From a checkpoint of a small transformer trained on Wikipedia.
Architecture: LayerNorm before each block, learned and rotary positions, no biases in attention or MLP, untied embeddings, attention and MLP in parallel.
Training: a variant of SOAP for these matrices, 157M tokens, 4877 steps.
Each number is 50 + 10 x the weight over its row's rms, rounded and kept within 0 to 99. Layers, rows and columns count from 0. The size before them is the row's rms in percent of the matrix's.

# q: layer 3 attention query, 192x192, rms 0.0357, rows 7-23, columns 0-95
# k: layer 3 attention key, 192x192, rms 0.0355, rows 7-22, columns 0-95
q7 080:56 37 58 59 40 38 78 45 50 40 47 42 45 46 64 51 46 61 41 52 42 52 53 66 50 68 27 50 40 67 60 52 40 53 85 44 58 42 45 52 50 48 46 55 38 55 70 46 74 56 36 35 48 49 50 46 41 52 41 40 44 46 54 42 42 49 42 58 39 50 59 52 62 56 39 69 31 56 48 41 47 50 51 40 35 47 52 54 46 70 46 48 61 51 63 64
k7 091:36 14 53 55 66 45 38 56 60 22 61 50 57 56 46 51 65 39 37 58 38 41 59 56 53 66 64 36 49 47 63 44 60 45 47 49 42 63 48 49 59 49 39 40 49 60 42 54 49 34 45 63 61 52 56 35 56 47 61 45 67 52 22 37 40 49 38 50 41 44 50 65 59 57 51 57 53 52 42 65 38 67 43 68 38 51 45 60 48 41 53 51 58 55 46 33
q8 087:58 41 57 55 43 43 76 56 48 45 54 62 57 64 40 48 54 43 54 48 65 43 59 38 37 55 33 43 34 71 44 62 57 13 45 48 31 56 44 53 61 60 42 35 47 58 55 35 61 66 39 49 54 48 58 46 60 57 65 51 70 42 37 50 65 46 56 34 52 55 61 74 55 49 46 57 45 59 62 46 52 45 46 29 51 49 65 53 45 54 51 46 50 59 46 62
k8 088:45 34 51 35 61 48 48 68 47 47 47 51 65 62 72 50 31 43 69 43 50 56 55 53 50 75 38 44 63 46 46 45 57 39 59 42 60 58 71 45 62 68 54 52 40 50 61 45 45 50 50 55 24 57 36 56 55 58 39 66 46 49 60 48 40 47 58 57 54 34 67 47 39 42 37 53 54 45 38 41 55 39 50 45 38 65 54 64 64 33 63 64 37 50 36 44
q9 085:55 36 45 56 61 31 54 54 63 52 59 45 51 46 58 44 41 60 49 40 59 40 59 59 58 44 48 39 69 75 76 35 61 49 44 37 51 49 42 52 35 53 55 65 40 56 60 56 69 56 34 42 50 43 50 63 52 36 39 48 55 42 61 20 55 44 43 32 44 40 59 62 48 30 35 64 51 49 33 23 55 46 67 50 66 56 48 55 42 39 47 56 33 55 47 42
k9 084:67 42 59 57 40 28 43 51 54 48 56 73 60 44 57 44 43 38 47 48 46 46 48 54 54 63 29 51 45 74 72 52 52 31 51 43 47 54 44 69 47 48 63 51 60 67 63 49 51 44 33 51 55 53 39 39 42 63 39 49 53 54 52 50 56 39 58 65 60 40 70 41 47 57 54 49 63 64 47 51 60 39 48 53 54 65 42 57 55 61 43 51 47 49 48 30
q10 082:53 55 44 63 50 51 53 49 62 55 44 60 35 40 43 41 54 48 44 37 72 70 31 55 35 51 76 52 19 69 54 45 57 39 38 46 51 56 53 64 51 46 52 52 80 37 44 65 38 61 52 60 47 50 53 60 51 48 53 52 47 48 46 52 44 49 52 46 53 61 31 28 46 50 62 44 46 52 62 41 43 48 60 49 44 47 39 42 63 63 41 73 51 46 38 55
k10 089:59 45 43 57 62 45 52 57 36 40 47 55 65 41 38 57 53 53 46 64 53 43 43 35 67 44 61 50 53 54 59 54 47 50 76 49 55 52 54 44 67 47 52 44 58 45 70 63 48 52 45 36 58 34 48 51 69 59 36 40 54 45 48 72 42 65 39 43 52 52 60 56 55 37 54 41 48 60 41 43 52 44 48 67 47 46 63 60 50 59 64 54 57 53 63 52
q11 084:59 64 56 50 54 67 54 58 52 45 44 28 47 60 57 64 47 57 54 30 44 40 47 55 54 44 44 53 41 36 54 52 37 52 64 47 58 50 46 61 52 46 47 46 50 46 58 59 50 48 51 54 51 65 37 62 52 61 56 54 71 59 42 55 45 45 53 32 43 39 15 41 34 58 50 45 42 52 47 65 60 68 43 42 70 55 57 47 50 63 26 65 56 51 43 50
k11 085:60 60 64 64 38 54 70 52 67 48 36 41 29 56 53 58 51 48 55 27 49 57 55 37 48 55 39 30 42 65 57 48 40 58 50 67 47 40 40 46 69 32 45 52 48 69 52 57 41 57 56 67 51 48 48 41 30 48 41 46 58 70 51 51 52 43 48 46 44 42 48 43 61 49 33 59 45 50 60 51 66 62 79 36 57 37 60 60 61 50 44 61 36 69 56 55
q12 089:55 60 42 44 40 69 48 54 67 56 55 33 63 51 46 31 51 33 53 59 41 49 51 67 69 64 55 57 43 56 34 39 39 35 49 40 59 39 65 40 43 49 59 55 52 51 58 53 74 52 52 39 43 52 69 41 32 49 48 74 16 56 47 61 43 44 45 49 35 66 48 69 55 40 51 39 58 55 59 51 33 62 43 48 36 50 57 45 44 41 62 48 57 50 50 41
k12 088:48 60 51 59 55 54 51 56 55 78 49 53 41 67 48 62 50 53 47 60 65 58 32 47 47 48 50 48 28 56 53 70 66 57 48 57 66 37 48 33 56 49 28 69 51 25 51 59 57 54 41 56 60 37 60 44 56 66 60 43 43 45 39 36 46 52 46 60 47 40 41 50 39 57 49 54 51 49 43 58 37 50 39 71 37 74 46 44 54 48 51 50 56 50 71 37
q13 086:61 57 41 33 47 49 90 64 47 48 41 40 56 50 41 55 47 49 45 63 56 64 48 51 57 42 24 56 48 36 55 54 57 58 46 51 69 46 44 45 56 44 64 46 57 55 41 42 60 51 67 39 52 66 48 46 50 55 52 56 72 44 59 36 48 65 54 46 33 58 60 63 50 46 50 56 32 48 62 48 52 50 40 60 45 71 54 56 67 58 42 36 45 55 42 52
k13 088:42 35 46 59 38 52 38 46 50 47 43 33 52 42 45 51 42 47 55 51 38 60 47 54 40 60 52 50 54 43 49 43 54 61 52 59 63 49 30 47 38 60 55 50 62 51 61 52 37 30 48 56 61 75 24 54 59 70 53 57 59 50 55 59 54 40 53 77 51 39 51 52 39 44 40 29 67 41 40 46 50 45 59 52 62 39 47 62 43 58 55 58 48 61 55 36
q14 083:59 54 38 48 57 34 54 34 51 38 70 52 62 51 49 55 69 60 38 51 35 25 20 65 40 53 49 42 34 46 41 53 70 50 56 56 39 62 51 53 45 48 71 46 59 54 43 56 47 45 33 49 61 26 44 47 55 50 33 32 55 49 64 57 57 56 58 44 59 42 46 50 57 56 57 47 53 52 38 52 58 43 56 49 51 40 46 48 48 42 60 42 46 60 44 55
k14 080:40 59 66 44 49 60 50 58 50 39 65 47 50 48 60 45 46 53 61 28 58 55 42 63 58 46 57 58 58 65 26 50 59 34 45 44 55 67 47 44 45 45 60 55 39 50 39 46 50 42 54 43 37 43 64 54 37 53 63 54 39 41 68 52 45 52 54 47 52 41 64 75 51 47 55 73 41 37 37 44 54 62 53 33 49 28 64 41 39 40 40 25 46 73 54 50
q15 091:52 65 52 71 39 49 57 55 59 49 50 36 50 30 45 54 32 58 54 46 61 52 55 65 44 53 41 58 45 53 40 57 52 48 74 59 47 54 45 57 39 63 44 74 55 45 44 43 63 51 63 48 49 56 64 38 49 47 61 36 57 60 62 50 54 48 54 41 42 51 61 67 54 46 56 52 32 39 59 51 55 60 53 34 41 60 58 45 49 50 40 67 58 40 43 48
k15 091:65 60 53 68 58 45 43 60 36 51 66 58 56 31 57 46 46 52 49 45 47 71 46 30 45 64 60 55 16 49 44 30 53 57 58 58 58 46 43 59 55 59 51 57 36 56 42 58 68 41 59 64 46 53 49 53 51 51 58 51 41 68 34 33 41 44 52 47 41 41 49 56 44 55 55 49 38 40 28 57 20 58 59 65 69 40 53 56 41 45 46 44 53 61 49 41
q16 081:43 43 51 45 58 61 52 61 49 49 48 45 55 51 64 59 68 46 40 53 62 38 36 55 35 39 53 52 49 55 38 38 39 48 59 71 45 42 29 35 43 58 59 57 67 43 50 63 43 74 44 53 41 39 51 51 47 41 50 56 44 37 60 59 45 52 72 54 51 46 39 56 36 28 63 46 37 43 42 54 56 44 56 46 34 39 36 43 55 57 55 39 40 55 48 51
k16 077:42 44 51 38 53 39 55 53 48 47 45 48 57 57 53 69 61 54 41 59 70 62 32 42 38 35 54 49 51 42 57 35 38 47 75 46 43 54 33 73 48 38 61 36 46 51 33 59 55 42 33 34 58 53 53 57 50 61 58 47 42 33 60 64 52 62 55 55 60 42 52 76 60 44 46 49 54 48 60 50 64 66 58 34 60 53 38 62 43 42 59 42 44 61 42 62
q17 097:46 46 47 56 57 41 43 51 38 47 36 58 39 37 43 57 54 63 55 39 49 43 45 54 45 44 50 60 57 64 51 44 32 55 40 51 64 70 44 51 45 40 48 45 67 53 30 49 46 53 45 64 53 47 45 39 42 59 59 40 54 45 42 64 56 38 39 50 48 47 46 40 44 63 35 52 60 45 40 44 62 41 55 27 51 49 31 57 54 48 42 38 55 54 44 42
k17 096:64 55 40 42 71 46 36 58 52 34 31 65 55 48 52 41 45 42 45 45 52 52 47 50 56 57 38 50 48 54 41 30 47 53 57 43 51 68 76 48 56 42 54 41 45 56 55 57 37 36 66 47 55 65 50 46 40 50 51 45 52 37 48 43 38 38 57 39 56 53 35 55 56 42 50 41 47 64 51 47 53 50 53 41 65 60 48 48 49 51 54 41 61 60 49 77
q18 100:46 47 50 42 50 41 59 38 59 56 41 41 40 64 58 37 41 54 46 34 42 38 50 50 67 54 55 76 45 46 51 55 50 69 49 33 55 44 48 59 27 69 58 47 36 49 55 62 49 37 46 62 53 60 43 55 39 47 41 45 49 43 52 49 51 31 45 37 51 50 39 46 36 46 45 63 50 54 53 52 51 33 49 45 38 41 49 38 51 63 53 56 64 38 65 49
k18 097:49 42 64 42 56 57 48 54 49 44 38 45 51 45 55 48 60 53 22 47 34 40 45 56 58 45 66 42 28 40 59 53 60 51 41 55 46 52 45 36 61 50 65 34 64 67 65 41 53 45 51 65 50 33 36 52 62 39 48 49 48 62 44 51 52 73 50 42 28 49 34 41 48 43 63 50 37 59 59 70 41 42 49 60 53 43 32 65 46 62 34 65 50 29 48 50
q19 085:49 30 59 52 60 38 37 44 43 64 35 57 56 52 49 46 31 54 59 58 56 36 66 55 34 51 42 37 37 48 51 56 59 52 31 49 49 60 54 64 39 46 50 53 52 51 48 55 35 51 45 56 58 56 58 46 56 57 63 42 49 46 39 66 71 62 54 38 57 38 48 38 56 44 53 34 45 32 20 60 54 68 60 49 42 52 48 37 60 50 57 55 41 65 65 64
k19 079:40 57 39 42 51 52 73 49 25 37 71 37 62 50 54 52 42 46 62 60 38 57 55 52 40 46 47 37 52 31 43 48 35 47 63 43 37 56 56 48 58 54 43 69 43 49 61 56 64 71 56 56 37 52 46 36 33 60 53 55 54 53 54 45 51 48 40 50 53 64 50 55 54 42 52 57 54 60 46 52 64 42 50 39 47 40 37 61 38 46 48 51 45 33 48 66
q20 083:48 39 68 53 60 55 69 42 41 39 38 34 43 44 54 43 53 61 41 46 57 49 33 54 56 46 61 58 50 56 13 49 74 65 33 69 55 51 36 41 56 56 53 36 47 55 41 55 55 48 39 42 36 55 61 34 40 45 57 49 61 54 40 62 50 51 50 60 49 45 49 21 56 50 68 34 50 45 64 48 49 34 36 42 55 48 50 33 52 55 64 49 48 64 41 70
k20 084:50 43 43 36 47 70 36 50 56 40 37 46 34 59 47 55 46 58 56 34 50 54 47 58 50 53 65 45 43 49 47 43 47 65 59 45 46 70 39 59 53 57 56 51 37 40 35 51 60 62 56 48 42 51 68 47 58 51 60 41 50 52 46 55 41 38 54 37 57 64 46 53 56 51 57 35 56 43 51 51 48 44 43 37 50 66 55 44 44 49 55 26 50 37 39 46
q21 095:54 52 49 55 68 55 43 35 58 50 66 41 55 58 60 60 50 53 59 55 49 46 57 28 67 51 40 46 40 44 37 40 46 39 52 44 31 65 49 65 52 49 56 63 66 47 47 40 56 45 41 45 43 45 66 45 65 66 60 45 47 49 47 71 48 61 53 49 50 48 40 37 42 66 60 42 46 49 33 50 43 51 52 64 51 54 48 52 52 54 45 62 36 56 44 48
k21 095:69 48 36 51 41 51 60 34 46 58 43 52 40 66 61 66 44 52 57 58 57 40 66 68 71 55 47 38 41 58 59 58 39 53 57 34 40 48 58 34 64 52 60 42 32 62 63 30 53 69 39 63 58 54 60 43 35 49 48 57 51 44 33 55 45 33 51 38 47 47 48 49 43 51 38 39 44 61 54 43 39 71 58 47 61 44 49 71 52 44 61 51 57 63 47 43
q22 090:63 38 52 43 38 46 41 37 53 51 37 42 48 24 33 54 58 36 57 48 41 67 59 45 59 39 53 36 54 71 52 51 47 70 46 34 50 40 55 50 57 31 57 55 35 41 58 54 48 42 52 39 62 60 47 32 51 58 41 68 54 64 59 54 54 45 56 55 55 53 66 39 46 44 32 39 38 56 54 43 57 55 42 49 48 71 60 44 72 41 51 45 53 47 47 51
k22 087:55 53 53 38 47 55 48 47 63 56 41 39 18 48 46 42 35 45 54 64 26 39 53 48 52 42 42 49 45 73 66 40 56 47 35 56 65 48 65 57 33 69 46 58 55 32 54 64 55 52 39 61 62 49 40 43 37 61 45 51 54 46 55 47 56 38 64 54 50 51 32 34 44 55 56 47 69 51 49 52 64 51 43 70 61 41 51 44 48 59 38 45 64 57 40 36
q23 084:36 36 49 49 64 66 51 45 42 57 63 45 54 53 45 54 48 41 51 44 39 51 48 67 46 32 52 27 30 51 47 46 50 61 34 56 48 51 41 55 48 59 52 32 48 38 56 46 58 53 61 50 48 36 49 40 55 57 67 45 60 44 67 48 62 51 37 48 54 61 46 28 23 63 64 44 58 60 49 44 59 64 63 54 58 59 45 40 43 44 28 66 52 45 39 60